From a checkpoint of a small transformer trained on Wikipedia.
Architecture: RMSNorm before each block, rotary positions, untied embeddings.
Training: a variant of Muon for these matrices, 98M tokens, 4194 steps.
Each number is 128 + 24 x the weight over its row's rms, rounded and kept within 0 to 255. Layers, rows and columns count from 0. Numbers have three digits each. The size before them is the row's rms in percent of the matrix's.

# layer 4 attention query, 96x96, rms 0.127, rows 0-31, columns 0-95
126:154108098129148106132105154167137137153103156086112117153129127109160114099095138133126114101149147124107127104116155091153158114110161091143151150118092106094085093115089156122123163093106094180140105128151159106150108161116114158134149131120152156123141108161129177149117109154100131100
086:134144138114112135108123120118117141133129150113134168133120164095116131139134170129112094147121124118184160103130105148118148167116179097140129138096122131118164099175124136123115123150119150109155116149105136199127169142147139112120076172130135113114140173065143126076118123118120113166
096:168156144092146157132134141157112125140117112134117107092176136142135085111104116157120102160142148118142113137091188143143126134130150163124133104160119098112123126130128141164161115118174130125136162112160112121148128126141129109139129054100132115149142113132078103102116184184132137104
094:118092094119116131138120147106142135151119125106114090091152093146125153102117182161149144158195125159087145142131158141127129139122133127116128126103136144116146105151114150117093102096083131157121132108149077118123066145092106160128130129119157104145136175132158159111099133146167127108
106:150143127113121094110099148138183098129038155112171140150152163131133117161123125149145137097163148135076161133124126130114126112141162103125133111114112096129150098155140094099080131149119163164136130166118135099108108166118156144149117119139117140145123133143130154174134118111141119156
098:146172150093129090109109131085151143108140139137113152119140096162131115136164116157143141094149116140103137126126106124089081115129159159114145151124148172093121108137091177101115101153105108119129130145125079129137145139146133109119097115157104087152093127105142064135123146115178125152
097:118118130111152162119135111156114140128122126096119167145092125101108163129145157115143073124133170174171170100102142149132129113137154139154071113150137161085104173114132104158139129131121147145090169163146135131138086108120114104111140138117081139138103141121135153144168146099131145095
102:103156123145123181170100168108141143120137122150115104088125119159121123111094099077152143116173121147106155135128121176100120134111146123116128167141137166178131145108108126137175120192121110083128126139131105104125144105125124099123162119139130120075144085135101110099118117141134102126
103:123114112141120109172130154125085151149117091153122126104132133104111113104080143083148104102149133113097104149132137143152109143091085158106132130146149157140093155120129163106127096100116118175099094081127144110098120098113123118086117108138112105137135137102165082157135148081123149096
094:078130085135169142126162152113142072113112139137114125145110113136120113124153101172102139156119099110114147116115115102191105137149125133115133110120141127148134140117143080133113099115148109128123135108149126110200147117094112100112101114124130115152113126117099052141181136124155146105
107:138115073089113143135147092141073133132126081155115126131142134157131095077112111107125108150114136130110099095138111135085084108128156110111118130096161134128156153115122131150176142115142172141133141117137125127093121079074127135124150128126151101152137145126137125065127138097150173124
092:101106124084121174105135115115131097144104123134146100151168123174150102134178111093150098106098127155134128142160145157132127096112099164152146123147109112135132054150146126154117101121120113142118161136150152115149115130148131151144113122189128100137123073130133122186129104145117108124
103:113123136131126113148095167139086123102153092149118105135072128148116119110141107105163091137114096141140144146167167130085090130135131177161151130137128130168150116139126144147100119154093154098107117091168149176127130143107120129130160131106130104144116154075148101117119178155138154121
103:131107109129204087131145096115118137167096153114123115114133089137123139140110126128102157142084157176098175127119112102103127180191113135164101145142105128101145145153134106133121126118116141136148122139115134127098094138105138150126133116105110169133111095183122129138139118156105173126
103:143110121097140116122092161171105102157141151117124121159136117138135143110120119124126093089129145134135119094101164106162134121159118073158158150088071119122163132110099159102128144106124120134154145118048167136130133158151154100146107151145124137088123127154122150179141121133121106133
105:116081174122128137158152161117125138153135106188148106125142138129094142124110151091148176133103138141157116116125086127148157127102130182114070162110116094135166138164124138119146155151125142117116157132111159152152086116095134121111103091125140128125067118118120119159154116124141132103
073:135128110169094138125117137096163120084104104124103127134106138123156143139155082108158096128109164115123099135156178118102126130110110116136126170166131145188121135088109129070132170122121106159129121122103133113130086114128141146132145154092117175092106118174091151136119112137104120122
093:143175166110113095126107141134122141103132087130096097092157135149103149084148103141152114142118124106159093087124138121135144155134146144159132115126122164133106137137125133183101088139112156125109144148123131150138129131138130109133107095151151089174166147090081106112109167107182131155
095:117144160128122135134109119122120137131132115141096147136126142110080110097108117147115150081112131118116121133068105147139099107165133125116079131095146117109097132144144111177129103123110137145110125111125148146127119139085117101125108080164137066154157167068112125096118125150185167129
100:110126115104124163141123124124090096159168087145141148138109125077106134134094128157148104166126124145122108134114122144116097148115127173135098147084130137161146141146111106098093098167123163073098140129106134144165139154116140114158091136090153115154120166098143123121167165161128138097
100:121130119119139137100099120123156159168116138126117092091109162152158103131086135142151150132166162096106137163115120113117132182142123123140116157105126118096053129172105126127050136092126138141115126140135133101120125100097116154117130143134150141126092181142125138149098123159125155116
098:122199174097114143119152165140118136131079118142101159064111144163103093112112143113126139148127136119147115091126105090141115105133170118128112110147134140130127108121115129161132137132134133076097157092137107148121127113123163112134200140139100119124084127092125126102132132133091153112
105:109140130125127128118108150142153121149148132147137152144132121106103115104086166141120061133122103148113121099104115081141140151138171166082134156133115090155075115147108112143150113143108120086114180120151121115125148145079130150151172141132169099155156150088143109121136120146110146095
099:120145103165123135109153121133117157113157119160128122083116104106170151108102131149151101150098095130119167142162066105111110125090167146116092126076143135154134091139114165115108122164147146121115110127140135090117086143132095105132167132100106125128141132091142137149160119093104173117
098:138095112120131168107066144108147142131140107123125128098154120130080148146120141137114134157124105132116120142112168100124119137133085147134119133154096155160160168101108115156112148133052169132115156101130151125103151099140106128164139144147166098104145125158119129187158161102143136139
102:144187158142153157063101151115149077127105113181126160111092106121146159162145121127124147134124148169123104151128169161144124155112108168145108107093136157127121144120134125123160107126131163117135165104111138124098134130129071151105116130139144108117142133105175130117081122121139116143
099:104133100145124123116100138138098100100120105086151099139112123166121138154162140142124131140095132154126093090150138135124135134106137108182177139093112149142105108147104176163101076168127137102145120182137150122124104128113145112154110119133154142161101159120105055110128121139131143143
099:119146143112131105117121131189111127100106136137091119137109152136106096128122121075169148117136128129132162129159082103129135152137113154133129152149127158149166146122140132180126127103194067112102146146073105094133118122132098118125104124126141161161166117155153141117125114160143138086
094:160111140123111135111140111099082135137139134098140125110104110078138145075109091113130114141151110158157135141129119080139120139123131114173147154106156134131150189142113120132107121139129108131120207087120175175167116104116136129125123145117127095126157164129117125110152116181146114108
089:104160135145082157127145129080080179087104142105112144118133128141151159114117109148118116142160167122161137142149130120159148129076130095168163127138108138144102126151151156149185129165097162120126107112146145091110112110118090159114113094160148136124130154137129127081148126134138110139
102:109141159095116121183118109079150089153152095120123130093122101104125153115127086155098154119128099170135100144091111091078083127114123147134144130130189138087132133128114142128125099108124122082098137125124142138119105134149123125143113167136157112138156167102129088132131113141141142081
104:116128159119132185159110163129102155153152154126106107132121131154119115112144112146147173138164154139118153129056112101128140106127168135073162117115118138108151115121154129141157112073111129109123097133120117143099114174147069147118166119136124090118138178111109139107112150142120140125
# layer 4 attention key, 96x96, rms 0.136, rows 0-31, columns 0-95
078:088157129115145121129078092106118113182137120153131122085138097140119118123127112137128150116157135127114112128118120098091144137165142124081142079108114125124091171094126143154121079139123112089158128130114104080113110136118143152140129133111059158100115137127126124146133109181101154089
088:135090126146140114149113100076122048145110119142137098102107098122144134142142097136129141127148129109093120153131144084113129121130127136103132110164115129165153188092174112125104083111137111088111162122133076097108123127109139138156126161121118130129103137133107104147154093160091110115
092:100143104142127163104167103103098151142136125123149156099128122105094146143106136142123142186147152124136130159136069138145146168133120096096150121124118121140108127125130099091125115126128110104139139161102079103143119150143109125102107161154109153122122092148093080180182096105117140161
086:111153124120099075182140121135138163112129120188144164132109098127139121135154080105136149134129112128091168107184107105160093102152131139144107114123128137159102134127126153159147135116173140122101160135098154124119146148135157096098145132112117109178148140106176094125132107141107102114
104:122131115122147091113133142141088132118117136115076130099155111152103127115122161144113175124106152120065144088127128132172159127134133119099154162151153093115125147130128154115148130115145122175146157131078125136113167133122176115151163147151078142099140085155152156116136108136149172127
105:134086106141124151151136111153123130124132075127098149114093136158133155128117122087108133146116119112152125117171075112093095141128142157107094100123144123113136137131156121165126139134157164142079142128100083152158090056159091119119135133117179137091127148145139163126132135130159133125
098:143076158158099134136143114099115150125123127140100125163168102150152110147115116136132157105131101122094113144124137129114120113145132126112192146134126130157138088126185146077129151086136112092162135140105103139100161133119129127110124164158164115096166146125118102091098139145104103183
096:166117160138146161128153145149141151128139108116131097155079133157098119091148136138138113188096143102144117156137145131137101086140092139125113128113110118095126139152147115088114102068107168136082108126145149101149135150120153131085080112157142148116139180110167113113146136129133104121
086:121086159127117153131164127080101147118149082170111160139107132115133132142101124100140158133131098116160123116137097127097121147118182145147124137142162097145146167108134152100149182119114146080134107147139133100154097164108129139147140140148155142140114132124145125111153095136182068115
090:124090159139073140144118146165110147113150117122176122131136143142121131128068089103170082149100126107144139148160093112119174116103136150150153102170140116150110140123115124128092105123148123115117116096120157178102115096118128126138148116160179136151101149107140163121149144132097144160
103:132096139133101121137130190071122147120118089121115159126115123138102118079184130166099120136146118125113142138121121117132120147116116158089166072140127114136117127171170111121117135161149064120139146147103126111118110136123137134095099119132116128130122075128149148156193095127136111124
097:105125112142144080148094190150147102121099153073087147099132132148135169086082107107122159147113153126114123112147102122159147149128138145065113126123117134089120160120108141122121126142114088149146162102110105106135155145106118096131116117093118173145137137135114135109105097123100116094
093:120152154130110142143151087137140112101168087132138113116146120090081164104112129135119148135173120095131139142109066105106103081104146119128134151101154119163131122084129170091146074124138126119113126112146101088162144149129144150133127146153157110099156146117112078118093153114127132127
100:130154178136083141132131145159147099097137084152098141139099147125145164168133138152137149143146092098153104120113151115090093097102150147120143126126128091135145112133118179117119147155165138147105108124125106132162149098141132124113136086161156066122137120107137104126175116098146102166
136:112105179088121140136174142120146143109143084146130117178119082124105163151139112148135121169148105126148136114191109118111087086096162165150123109109162122155138124135141102147143119143126151098086134128137105147121113117144093107108131154135159100142143169096155107144098150131116114102
098:137171133152148137123136134152148130138102139115141116142131153104152147167127108181138112124127151122125148135110144107083121123171135127137147117172124133143125125125176183134132140146160142151129083108140109119126132131132170084154105146110099191155130121125116120107159162114097128217
091:172107097182156135118109133150108104154118152106132115126127146079112072119135117116097130109105145109113125134095135126133162143152113105099149135152090148088096106141118163084120121116105108139158132137125134094146120136159160146130099092118140182137080080136087138117104145132137111165
076:173108149152127175124167111085133163116148134125101130143069135131129178160129153181127139108139109138121138115112127132120095133109113122127121151092147108144137120139127146109098128113098129127156112138064155134121156165146120137085103147170167110118136137081147131077167113141149132114
096:139114128078118128145143177141122113104129131141151089135146088152140145130147151147137111186129165144137148098161175132119120129112176141108155122163096118129139134146154106100141145140156143104100135074112115128137121136125104111153181107141146100152100158144195139129160144110146089137
112:118139181130125130142163132145167119102127118116134141194124096118174171166148099122128130134122081139138112162165138126120121118134112138159158140116156148109168150135102125153152147141122144140076153103144123144148125122116078130126148098180138092120135128106123085158129131072159110149
088:097123093122099141106153111129124123094101147088135126126113167187142123117138138155161115134129092171139162094127097168122133208118127121147098165086142114083150134105170143137130132100149156162135116085119122119119145132143144139120146123152124148096143111157142156125161105112098145124
082:135116112141115081139135097136145107094119122144074118179122121153144125146129121076131101144129148149141155163126127123089116140112107151127139191135110109119133120112170105107122118151115134129055145102095116128180149098089115133120134129119162130125118101124139148120122102132142160201
096:146120159111107140127165141113081128108095098113068125138086088153121087148132137091174162153167131078171128126132129110132095106096145128130150116093124130126113174148136139107102134092139144124136140139151115163111152118112105089124122148142151104093136155131137104135174149110111109162
099:141145096112099123136144106108147083158132108151109165145099153096124116161123095149145177101119104129118096139112201156118097166101136150115128085151157126092123092150125129119142108102121157137103144141128082131133126162108150100120138145177133083094120130124109125157093145114119129151
100:113116109163134134132112097121112124147075112108098128123136132152137079119131110151100140125135171141105078095117129181112143130140156105136125134082113090137119099155150140100133112095160133135190166146162127130156127157152163094135123145132108135151128137107123139115156073174095101123
090:128148116133154103144146100148126164096112121111146142150153101113105070157126107120141129151143112081138101100115173126116169116157138129121150154115097104105117132103126125119160126141078112134121126156173144158107117127210128109134157070115133139119083136133105131156098133130115165113
115:120121138110124082122112122163136088125124157138119138113136153118145089136109117144128120152123178120087119094103130129145161130127077114126119097126114094121131150125116092131136186122127096159130150110117113118122105163170144143118076170119087161085129109172087126169141092169133113129
090:166072124120100117152117105104099127127120115132129113132123129083143090138083132113112098144143133123171160118117144106135106126156128142095124151110170149151103126141113121152116127161101132134120144152130117109193138167156197154132125074160142160113179115122115137139117115107134114173
125:085142082142145141111080123132119116095095166093080123109184144118121093147130145162111109126072150116134120132119139156158160124133088118139122133170108165123129094118139088170105117140130111150147103131133094102101128124131151136139140129105095160150113102133094130148123088167102126111
122:149124117094102136142163122145161148106175113145145115158075108097143138143142133145169162144118095147113133136131138125086083108123156199113117131103132115145145147119118120115108095112123130097119101093093129151124156143144110138132136112117174088122144170085166098124176108115140109129
089:127072150122094130088136118172086124151131142152148096152124156138159147123111128102110149145125120136127112102169147109135154140101140097142113125115072109098145086129139151152111097104090147124137083097097128123136140074168150134090143086135113121129180123138101141124156112105122139156
107:131124103147139092078108098144152107132117178120149112101135120148131127148139168155091121119096120144160134136144144124139160126154098101142109142113105109132137112133095102113122170158130135155177201158098087132139155121127185108111128118098132146160154112154131136096094119157097109138
# layer 4 attention value, 96x96, rms 0.135, rows 0-1, columns 0-95
097:111107133138098113120139103118134114090110132137098119147134159082119117133129127085134140144141142134080112116097113118164112130108109113091146121176124144128156096109111142151135099113134136132122151132082108148102116079143118170103105154138125123098200118105076101066134111113087152138
110:164149071192142115158098106137097127125133087123149140158164146144131120159132124167119109082133126152122120101121143092118134129088138096160138111152156123151152137128116118126121109084139154152103153151149121142090113165167112127145108130067125090146164118109139120100087138118109137126
# layer 4 attention output (transposed), 96x96, rms 0.111, rows 0-1, columns 0-95
100:096102119113126133142128174112159171113137151114124131131138147168118146126155127128138108099167140099069112090118117138119120128109100148119149133105145116106135161139117160171128126110100142137142124115149105162111122119140152098117131115187141094094149127188181124102099145123097064113
107:083117135139105131102125130103101162195123103139154113140177139114144096088116127114115134137132134152175126138146166175085143129129048124090133148113136105121146141146158131118167158116122137142121143118160126154102141133128135152139154120150106109152111108173118104105131127102082125152